config = dict(
    num_hidden_layers=14,
    vocab_size=8192,
    norm='layernorm',
    beta1=0.95,
    warmup_steps=200,
    decay_fraction=0.542,
    decay_shape='sqrt',
    final_lr_fraction=0.0,
    train_tokens=159400000,
)
Each number is 128 + 32 x the weight over its row's rms, rounded and kept within 0 to 255. Layers, rows and columns count from 0. Numbers have three digits each. The size before them is the row's rms in percent of the matrix's.

# o: layer 11 attention output (transposed), 160x160, rms 0.21, rows 60-63, columns 0-79
# v: layer 11 attention value, 160x160, rms 0.237, rows 61-63, columns 0-79
# q: layer 11 attention query, 160x160, rms 0.164, rows 64-76, columns 0-79
# k: layer 11 attention key, 160x160, rms 0.164, rows 64-76, columns 0-79
o60 079:121084159106172129128104180105079141114128100140164133121097181123149114134175162074095172112189155185119150121138184136138072129116140053160139158142139133119127136192133163086087107129163060197142068146138143112089145129128142087151179104
v61 078:108154081122138083106133186081079087131137193125150131136090129173099132117097145131136086085147164115120136223112219128097212147119141098124161143068135128125138124183173104122105153167105152120165143125168115172080132180124117118093139107
o61 077:102084180173138119116167149187107115085093139112123102098165134103122172118118132128177105124145097121129125125154128100161037120158202131157064122188085100070109151220104144079121128142112054131134163073064188135191109205152111094153113094
v62 078:113102163141126150203168198114157111085107157124098119150081143114116143137120137036101168106106145151208115090122104109135110102156104151127137115168147094124141166107068105174174184134147161135079104092082101011132107119141145123097138158
o62 082:129161089120166129101174078101164162156129209138128137190102083082140039148166145183139153121167172128153127152122106139091113181182118133110176132183121162142146072121123126197132139170117157125138066092139146120092183177148114083150134115
v63 078:044163099088135123106085098104171105133168136144171121102139105132104114107103165169153138130100069182101182151174086157111135161135198115089102057139109183082056087097137140148097115108126124119113156150166084169159123138085086132139152094
o63 086:130084119053140156126083130099130145081127074134136131127147127131107109120163160140178097118154090154120154116170161080132106135124061116206085146188138127119128133138103105116100117132096124139108172142108111195100143102160052169049077135
q64 100:142089165075142112173155075148143146089136134134167153146111119175106101118139114189175143182213118123128153113134170148111125150119126176150165054183133078148138107134129145150182144076205154072100134091103100167152164124143103126118119131
k64 100:114161171103120097072151084212080148085090191105110120136108139137098141091130058122103130176142125064130139078114168104112102117106106128056090106136097176134122139143081154134109111116122097111125144114125127152124053233183159078035119109
q65 104:121119157123184124132088054144156124206121092131085134108139095072087127108107105080131118159117093113134080152091107107128107115149173120154130192189084089145159130200133115077148107115124159150106108096134099122103157217170137155132159110
k65 094:103129159176177148129116131125153149042177121174137133207164122148117104112146100203163129142123181130115134112097113066177118187146120145152110115109156152192150097147100140102130119111116141094125137120101096148124143136127110083095144127
q66 097:092150086087117142175124119166073157124151142135129090108139059163124118142178132092141127113105079049116139188083181082123107097081101157127131111116156089150131129136123117092128188131147029120123091177145149182140215151123126109114156164
k66 096:135110094138110136152172132176098099159113080173139134115112155085130127144165147065146095093113193172098098037130203112193144156127105096150151116141109124148109089156118131158104162160129159172086150120096110147146150133112139085149148128
q67 100:091154114192108168147125171109083166138113078171111105162175086117114099144133114126077184048129155136089076123120119158064124104099116117135138144119140124132132143102160148157136169153084143128132129058117110041111104151137097074174167126
k67 104:080097175095142120142168119060139135161132136152106119163196111096102088174138072114112169135126163160126161100151129147175091106097159130133177126120089142097119119156165123144139117208119134136124172137111153086051098206160149153084139115
q68 103:082164151149113168168146138124107145107089162102136169128078089166105117076121136134102140086083141053157116148099125110212139121106162087139114135093122144137115126076150123151144079145102131170109113111172077108131142129123168120133056045
k68 098:100116125060226155156096116133109160125146088117135060098086186101127087131107137165191189133081149101179090071080165186097091158083161107161133122131129150153116117152152152067155131121081118155154194141107102133105143089145138127151144068
q69 102:028123101162165165208093104154169118093136140151137151136131163089074186141085132123131151136114116080129145113128127071121168181070136158177125094111102128137100099159201155122126169150106181109152110144155118068179079192106130138111097126
k69 093:156158147070114162159170094091122154119120067107117155154078195114072112117147098168111165108098121164074123155188121116154072140083164168175109086166127101129133141108109096137062140130135166098138081136131154153115174056165171081078095131
q70 107:116128122125117118104113136094084124107055119029153038159156142117148095139113151119124069092101151196042087219165132082159113146208112141070165140135136154119098175126075147146130093126187155158123111110150108140174082141106102118172161085
k70 109:116103166129131114140146190115086091167187143025122159089141125107072149104087121145151138121132175162178140111093091180097072121190107109098148161143104106139125183179132088099072149087140190136111076134177145166130083143156110098151151113
q71 103:115132104141084093086130215125103099106132100100075098125136115178111169135109131178095155101067132087134164141150134120122075143095149180126140103146178091151142144151094105131136120159201113117181056113175121133192139169162126122179106103
k71 100:120116130080086142125088150150136078076119074120185105161178101074109130109095139114067138128143158050111154152142127162104151176147163074137104101136109126124065140110157105158189092174148112176115106141166143158152158102124119069140146146
q72 098:160104128120125153135105153179169128124145110128116144187194162100089184127119139146175144139161154101157116154108136085136129110126095118124084159097194038134103164119073085120037106154123094177142120124123248169141134151133139128103125132
k72 103:133161094131154098085145186155125117112158049090183126149145124144127119115137065053075151139079114202130105084102119101150149107144172138108135103114104129188121119087122184127110100178096139085143119081081155149115109104144134091134145095
q73 098:144181092088084117084168087204169151129160148128147175158134111154180122085091140141094091154156102136111055086181082174131142138126137137069140175072086175133159118122088102096077112151148067134085181130090107102142128150095135135096154121
k73 097:166204127104116129160188207080151092113140142103114136096155090151101073133139133161131083129090139130140078189155113165135144096183141117128126131120172170101123075140136151096155136065137142075138125131111108066176096104124085105085139139
q74 093:217151146133091096165134160101093164084134146130128117052081130143129073117167149103176124102156121177114108127089113117125129140144141154111187112134100155132131041155078135117120094172054132110139125117092158117195151131121147146159159119
k74 096:097163098174135107084116148124137113088109128119124150116080107093156136139142090151103174198138093166113132184150160145142095195116118120141111085165129118194171081145145089138118170081094133165145111101079079117116171237151135128135096114
q75 101:145052114137127154156076170134103143131100094178145100155127119135140111058143169200152154126139138092105129064130160157041108140147105154104101163085140071086112097160109075168058161101110178121129062143173134114163145172154129095077135158
k75 097:115082111148173120196129159181110137143077078115128105167090131126125127081130153150115122151165100104131086156174141164155163106107113189081169091086075138098113121125050100167119133139133170151137151153151109124097142219068180127105071132
q76 103:095150131149117118080115119145122096166105121133168194113157094173133192145130141117127107123138172087120120198103088107226175099159173131065112123176132198146122128117141149139092112169073079077097159121124157115160089149148099128062171098
k76 100:091098120075142094158149138143129154125111072155144159115112130129125166129104089183129112143171177074127124167103126111120147091117116092134169129153169151121183138177163166168162173111140083166158063078133120198149087128150079169199158184